Each number is 500 + 50 x the weight over its row's rms, rounded and kept within 0 to 999. Layers, rows and columns count from 0. Numbers have three digits each. The size before them is the row's rms in percent of the matrix's.

# q: layer 5 attention query, 256x256, rms 0.134, rows 0-31, columns 192-255
# k: layer 5 attention key, 256x256, rms 0.122, rows 0-31, columns 192-255
# v: layer 5 attention value, 256x256, rms 0.115, rows 0-14, columns 192-255
# o: layer 5 attention output (transposed), 256x256, rms 0.102, rows 0-13, columns 192-255
q0 111:473456500478451476455488524482464501557643537520547446498527487534496431495531431482515500508470500450549458474538464480527501557391532624468487567599593491462437536402577406448456481451509521
k0 110:494532534469473560572433555511475455537456563555602425564518535494536486493559573517471499489552440482531388493453552497435535545496556579404406448521454492430545478472573489443470478514446506
q1 104:542484538434485545462552458522516500440464430514472442535468491508504452434519466621379511508510484431494446515661551542474550562507552444497543494490482447494595380535472525523523541479520424
k1 100:539491582469543492427525549550466467468409492388505393488450497583512433451596505521550579484553554441454443557504419563547515535547573554506538460487443545523600473497474534504418510509539507
q2 097:460527510456535564440471568518558478533504455529495437560537514512480479413489658437559535478505510590551475552580553501494640514481533570472452534522488498457493490527534417524531517437564429
k2 104:479570478435525444443516553417531506592469548539523568636566547488551434537526468501548555575540465525512559492513493462460536398473410559453439496482504480540441403437549581470441519473484564
q3 113:486572500528451450483524596421451467438506576491572515466496402579554443409485461477490482526501493554560529531550524388533466531499427577488499434455484523508475513434562535459596484464486571
k3 109:573462506486575535527468559507459494495508504537596468626456438480458507546564544576528504500494472568460550515504564454419486534566397452475486432577518464490503528520577496494587498585549423
q4 109:405518549458496462415432464551615443452435499400474551490521504423530485571554523498619527546484601529514434516514586498570573490561519509418523466457476500529499573476544456487499526574490465
k4 110:545569470504593537405528507490528511493569476507482386472494534513408584534522507587545556500504507526485469436520496350518496516527573510429505534476509419536621521499579500566506474532504493
q5 118:419590510445430479482492565455556440493476487440496531368560531478533415513513574457508516504534504509564451425501487509473516495467544537465408412419493493495506515501561462425504487439447427
k5 118:491498587524510524529411506408476517505404421504537516457487539481407558462470515512466440570503509516470485461569514585577488379490429466512386509458462523466477448371537585549516352438447442
q6 104:537614413559447539411475534573461450475409468593453503478534512479449526452560489461542491449585481484546532442526431460512550462513538524489427532550397504481536469508423564445531471578544536
k6 116:479531509474574493500556574575511433494519486528580504492536470531463461454488462523448618464543535467547497433531343421394516464462505437501472497449534366500445537489500595564511488470473558
q7 102:499495520532524509548446463430512538436459432537518443502439548556506542501438489602508530420512531463602581522559450510542485418510603513444480464456556457449459528440505352431458517481401526
k7 106:561451382562467548406485427413471512494495423594501471464374595549515565517573444557457468492500476497564464374491457430431486437488532415466515504523540471458509531320490518501452520537392497
q8 105:479545479529404507499514497477511574542538556480548515561522453432465455500448498512479475565483566438633514531446470562424505458493523471469478493555578513464447511566433547519524450571454523
k8 117:603544498536399398491467385529577480527502514490556504530529494432500499448493467475517491574478496539483500511457418464472450458544573482535460568574574548564459468511548422469429444498372476
q9 097:485553422355442467569539477467476447502518463533498482416454423466438434485549486520507496531493525434511451471554514465527548482509486501581514515468592486443529425567445493515489488530435525
k9 106:458492534581555433508521546452453368462545480614517531496516518541458491609501537681512566501612425521515489584457449469591492504514542438512456479490436514454495468386433494457466500532452569
q10 119:467501434485478445541458478546481451447473406549519425510518548536491481491465544530465454485480465533529572505480451583386379570483459484555485481532479533438404494462531576516474478427527493
k10 092:482538546538539515610539561619377479442475414476484439516530538459532454453568520445478490476470506571459568561470565485528510684554471432451481375479435595440468482467469545541509526472498506
q11 106:476522426521483520500515552554510524513493468458507451554491467553513598516471523441474463475546515513554405458521468529520441448462540513517480520432467425539505520504609486419516630485442570
k11 108:523472511490456509486518409529448510482466545497535386555496492523519567498470517451535524528528489458476513483424510494575549587498537589445488465383518532500465531476574535516478552463510441
q12 114:554444493560514509522439509493570479540556474554667428528497612478497538498547498429554555527464544391495448450535451474452514487491536437502464505607524550521519561586499513604504564438543458
k12 118:543490525481415522508420481474502556522491471395522499580502541460565496507488471467396457511485508415467499640444526454465475463527503466501579453654486427510426496506429443527560447487467517
q13 106:496523458578467492520481457440528457525598519515544483435489440508462602587460568370506469406578487572507388546547527572505570498474580529493539378435450553533584469504538553465445460538482499
k13 101:489424433490486473526502497455517387565463504471476550537537540572461556494529523536517433523488494493526541482572501396492498550504505486458541427521510494530489407442469542410505512491433553
q14 107:470525509446463496495478504442552466407444591429508551437505435605591589561487521565498463482459499435551503560527512503450503546500514434539599413499483452480495476501484503509446494553506499
k14 112:472506505538467493430376527499576458399573538535559527406490457526490499578447486448560425513573516508514541525412489509405519439558454492503529488564535482584436443451459607525476532535508443
q15 107:525526474509442583429468470488508549441416551526515491572519524463543409317537509471533457434560459490381540535451460477519465444633523435504477515471430534473579537423451489435524524543512535
k15 111:565379525552546546482436559490386514476424567472605541499449494414484516510462509515571475493512520516475502446453438509422574527486501452517526465489442528445523514557496596528504539499551530
q16 107:456481538461457545384534460584403473549616509448491467483496515552505516535574558564545498541523546552449486532488579524507505496513522470500510529476419486499447593493512422437512456522539412
k16 109:505463416501471446462429422437557471489518493602477555504549457451513562605534511510466598563449508542527514480520508471452510441548579460407486588487498430533509530505574494441440502512493481
q17 113:496495577498518431435500434485544431428569445502474459517470482525366511570574511532462444496525496461619515526401439514480537471507544502502520556477500520494446504452449423545476481523516587
k17 110:488558450451479542418489540500556477466537527429505603618511546465428398518427512536394544570590453502530483502536405449488467471529491526540489491559516532527502475501494481526520541568498388
q18 114:447533549544543493437453510562560546529523437447442490545469429453416530512453522473483571537542534537451521542497517445520436442518547499563585565411421526465518535464517537471534394550487584
k18 103:528503467524519474446471441506540513517533459629424485456466524516510575475506446515535482536460472514482588517500490492591407469461404546534462590490485642461430551558561470381454506462490467
q19 101:528543518498437503492406568530420491504480570532559427562571417483602473526416532541513558502543506442518601522455504426468466528457473478579398548481525576475483476498515494375455448506502489
k19 105:477531520596525527481464509537496513495459462497527480464375434534520500532525580536588504597522460423558536501555565436454469572508500550528548511416451498503539546482468476475458475464552554
q20 112:530515549599475520555568554416463585480522407523494452480452474469464570501559504443554486501407491555430506470512578453496440449447526535535518507591513608522440434549529427384495523571504434
k20 098:506586536464474440561475525526527495425572475593518486456505510520416512502451499386507482457410539478614536462542473510528480428404429488521454458539547431479435388617526436440473543502418472
q21 104:460547471501509493537502509453432487484484504527551458466508546513447504467505501468586465490457484561446503580474478536488527568503442519461497547496521549535530441558461575421408507579522500
k21 107:538469602419488500514523463553415466517567576503574560455476473476536514411479518523539471441411589570519568509552422410514501560499485510608429460466524470493484454536589469492526460516517483
q22 114:536518447459496461449543438535507448416464569513457478498516542501453474533478509532434509484461547512464506463419444535579469539456587462509571521474497551474522518481472522431583546484560528
k22 100:522462519332609444466470500400545463492508518469451516514586529470406530510477454542479481463437498457388478447485440557536523435451565459442541545570548548476452485510521512498530472545414590
q23 099:473424446504563573457509541481576478549508475571540584428533473567477544533531536464515560512488495522502504561583534477425533601574449571468473459554456496480570490455550472543524482445464481
k23 106:458543499476422484499487463436548482494522478524535488480537484519407505444430537449548508533435496499481491535448631568531464506464495502559568480517434529444542437479447430485565523586510459
q24 105:385417452563498517405509507484502590427514447375505518569436468385552486483466452439497514524528552502463467485440531507564447449497521505414542572526491520371576464502552415526475465540543446
k24 108:487548441558541505478482536432329491477475518444539488565443572473512417520417623578554522509542592559540463526550517453580522552555434558455469536554478515499568456584561508543452456516541522
q25 108:441597485507439531512610381577448455549552560624606497504504535475568370493502518484447522516461512419527443453506358481544500389538543491563491480520504546493456423523504443478491500477600474
k25 108:561436482588490487455491503530537455565458496618523511485537482495364505496417488532455517511482460409480466468533409507458503495508549506533533611600607476543503437545535525566418359436443563
q26 113:459470496422513522517510473573544554463480552441580560446607512441518550604525469493479540515457449498447440404413518471457610535537549564574548530515464522480514501462525506501532522498509495
k26 112:476507457478530487457445412421541525460574503567475539468521503551508520519438450509477442556489537525467542474447540539501544500503514447472510478490476549526433550385445453530568373418504449
q27 108:471460482608528488516563518396514543482491502459533455473452486488569534569493456592441502477497531522494571549358465446436434451458491480452500542592412538466493471484527446432458595607550580
k27 111:495434446471478480488540494516475515513441442348464402421471521478566574484528556531587511501545548607464496474479523460439490519493501465558528415496371528527597548474511481494545491597516583
q28 104:576544469525453533498476508497363442461480498406472501488486493425480524488481471502590520519605484409419464427476567525533429420477464472526422554485589594530553533446484461455455493479508534
k28 113:423461545452496501496526637499371446534473467554572482470469521501453569524542565532470553489613481486475473449536505494584472485564473488497520594450487526476482519475419479450450462390499557
q29 113:464544438503461587521582500523526464532434489390443487398571558522513506443581599563555473631506509546389480435575477532503485491531568416513417539472460546567453505478462382517505501526448504
k29 100:505558546544558560516611611468479545450434405471493425519448470549476433446572547489501511539583518527489459504514460431507542540557577550472522458511479439538553606456489433545532500476484551
q30 103:436440528516443662412530493529457525371571587502523440475438565606453508556485495504502445440531509468503502490464522553460542534527483457523403556494539470385467525556447513532515548585604447
k30 094:506480517567474625547569523591446538493512490444492554466467537499490540456474588526565490523601507467375495587454575488518507501593598427489467461449483470451553517563519470602554534590543487
q31 100:534528523415554477507507476460544470531507469502502480591517530534499368571575486460533483518531495487551452494417506470453566497509458451547492532418449565522551585513508507520434436534516602
k31 103:523506493475574475523548541479502612555517511518574392606541539560398447438505476465579499511495532479463545530386511507462590529606482553497559420514442517527538582452477448618526513515528509
v0 103:437460498584442555543535512559592503436486487535523517481517456478492532556545550527534475513420494479531456447512448536506372552473482529486533492512497553510487589468502538461481390496421493
o0 091:584557449431574465497529447475446458603559498477480479533515508552440568456495454471439534507508541512543552558506491470449543500486565532535497568462449490506489398526527462486517507518517474
v1 105:417535497566430480439532521457530583482538546517485459487544512527434441444589541556609455497519540481516528465475420484535484495476437537481487499568544496481465459453417553452561539474518453
o1 100:603497487393546433510514490527490473605501542542516463475512459452553479569439444490454550470423421542450471564401550511457486602531549508548474461491542624481462511537563421501368474538530495
v2 097:452531546529435540468562488478414579420575522521454523694463451428472488473479471510414495501493594544530488491414501480521405463466467610535519462496443460471502518443500604450529508572534595
o2 101:501538542485488475447464601509530417467449521480530501386537524518522491547454590531499396484486524404576474436482530509475589518408512392482546552403563434492467522514557467494396563484434474
v3 097:574471532566546582542498589469527445536500568546558493432506488508488515480457520409495467419528548472487554450449386440516421535631486510557599483448572545480436533480541457574543449514492440
o3 098:472447426444515384531494450453467493498494469513428485468497549495468545546510486540594475598428515462484513477562535481492489462412507459553451527543404554599605493441479498406408626560501616
v4 095:408560540467425410484485540484546494521468519506500462550483513465471500450427536485547450461504511476384480450534397332480425513492572511526442536431503584472546557459471582484583424578518463
o4 098:526517520545552565512493474602470456474501471433545515479513413583515590531519479520558480543462501484611525515401535545482560481516517460499477441498536529456496535533492475526432551544488572
v5 098:479484421471569495503524465588528484512501491398475467435440480486433496511453481495476575489479495385420552529616385493539578503508490487482511551587533542436521546569466536526529456507544482
o5 100:522459545492485528435550552491493486529505522433503473556505438516543544499507480491561455520535495466539474470418624571491410530520526518496448422441531464509463489444533517539549509527495590
v6 091:480531572477489434387589561504481477453530555579557511474565453464527479478452479593569537587450538442490475523583518478501446555590505430589428480512493522495372527539509573493475491498536537
o6 093:501413472528504546537417451505503549547447426441462576479427468484498457512577533480492450558561531561576574417416505548482534420384536488394590511506489562423514555507517466551454552413475474
v7 090:485596446515444556476391493370493473503448594507613535521473453409468550575509512504465510579523557560489432441496546571567465487455539545600597496500467466547454449447546503443450503527447577
o7 095:510495536497561397577502493545493475464452455526452368596539482503490429416522594483614434459480478467554609514535588476473473571541531520429430533417516495543514499515445526402426516474556458
v8 098:428493474485505513528523489472491527494515462493485555506406507480552475551559601560468525457517545579420463457567541491456443483491478464618486458522552492474493530509474588555516507512444551
o8 098:539508545513366522530512422499503466487440489497473426472525512532472472471441455474566545585455452450517546487462535467489600431461420417454600471452570484608543444540509475466488453362507436
v9 098:536493457429456494522508522482534556490593543493504481605420582533523557387511473476478532549462528541571486461553596564533496483506524492488540463453385518412519571471504414577597530555533458
o9 102:519409530565512489513574565460452422536422550536562648410482525442554466535585520570469470521489456456460471560429435483452458513540524468527532469520641468552482420442479528438541432462503561
v10 102:496382487525455460507546493520473501429436517439531541491588513496509424493556517521540433540502551464437481524543447459521593492491508547481504445554521427463507473539581460483429502418514569
o10 103:467497604479545496543479417558535433566496539459524371495506439476458475487454578530417531579537495502484446593497416489528469500512553473550493543452548463564502453471404486468535466580511564
v11 089:428505458478526494484492516537555491470499491533477454469464537540452516449411537591563517450518439523456521498470533434492396542499441543425516529491430531526519518502470467518554570401504621
o11 103:565483562513486482499537477523597540512519500581530579501552448439507475610546461435484450545431447485499451487532472481434540407493554564555469459468576464470361518471499487527491386597538481
v12 111:606540568567531495553470509470534456443467481475493489501554443484476493484523543426592506451500519593486367565513481561489482457470516554530486498486432461513550540438506559492513420523530433
o12 108:452424485495468417571506454488474589556505626524446546533451490547497556489474497566434442472521473530478504494537563435463464572573483472495573532512518487467431576526464455500544506398536534
v13 097:479459429558549521457531541448387474483388590550476488333502505567487512625550502423484423479477432520493506614544416495520461531490451547430439506523595510412573466460538499593402450494493474
o13 097:514534575525486541514519472479504548507598495559448499460458532488554470419505548619475542468552556562551498527373455508565588539524482492554487502431511553488503559551500427371621504496538515
v14 104:630516468527499475564496377504489542473464449511433544433550527434567453365475527506613537557531489542491553454501401433465563587450497513491462580615500472504497517468423401459484418473468483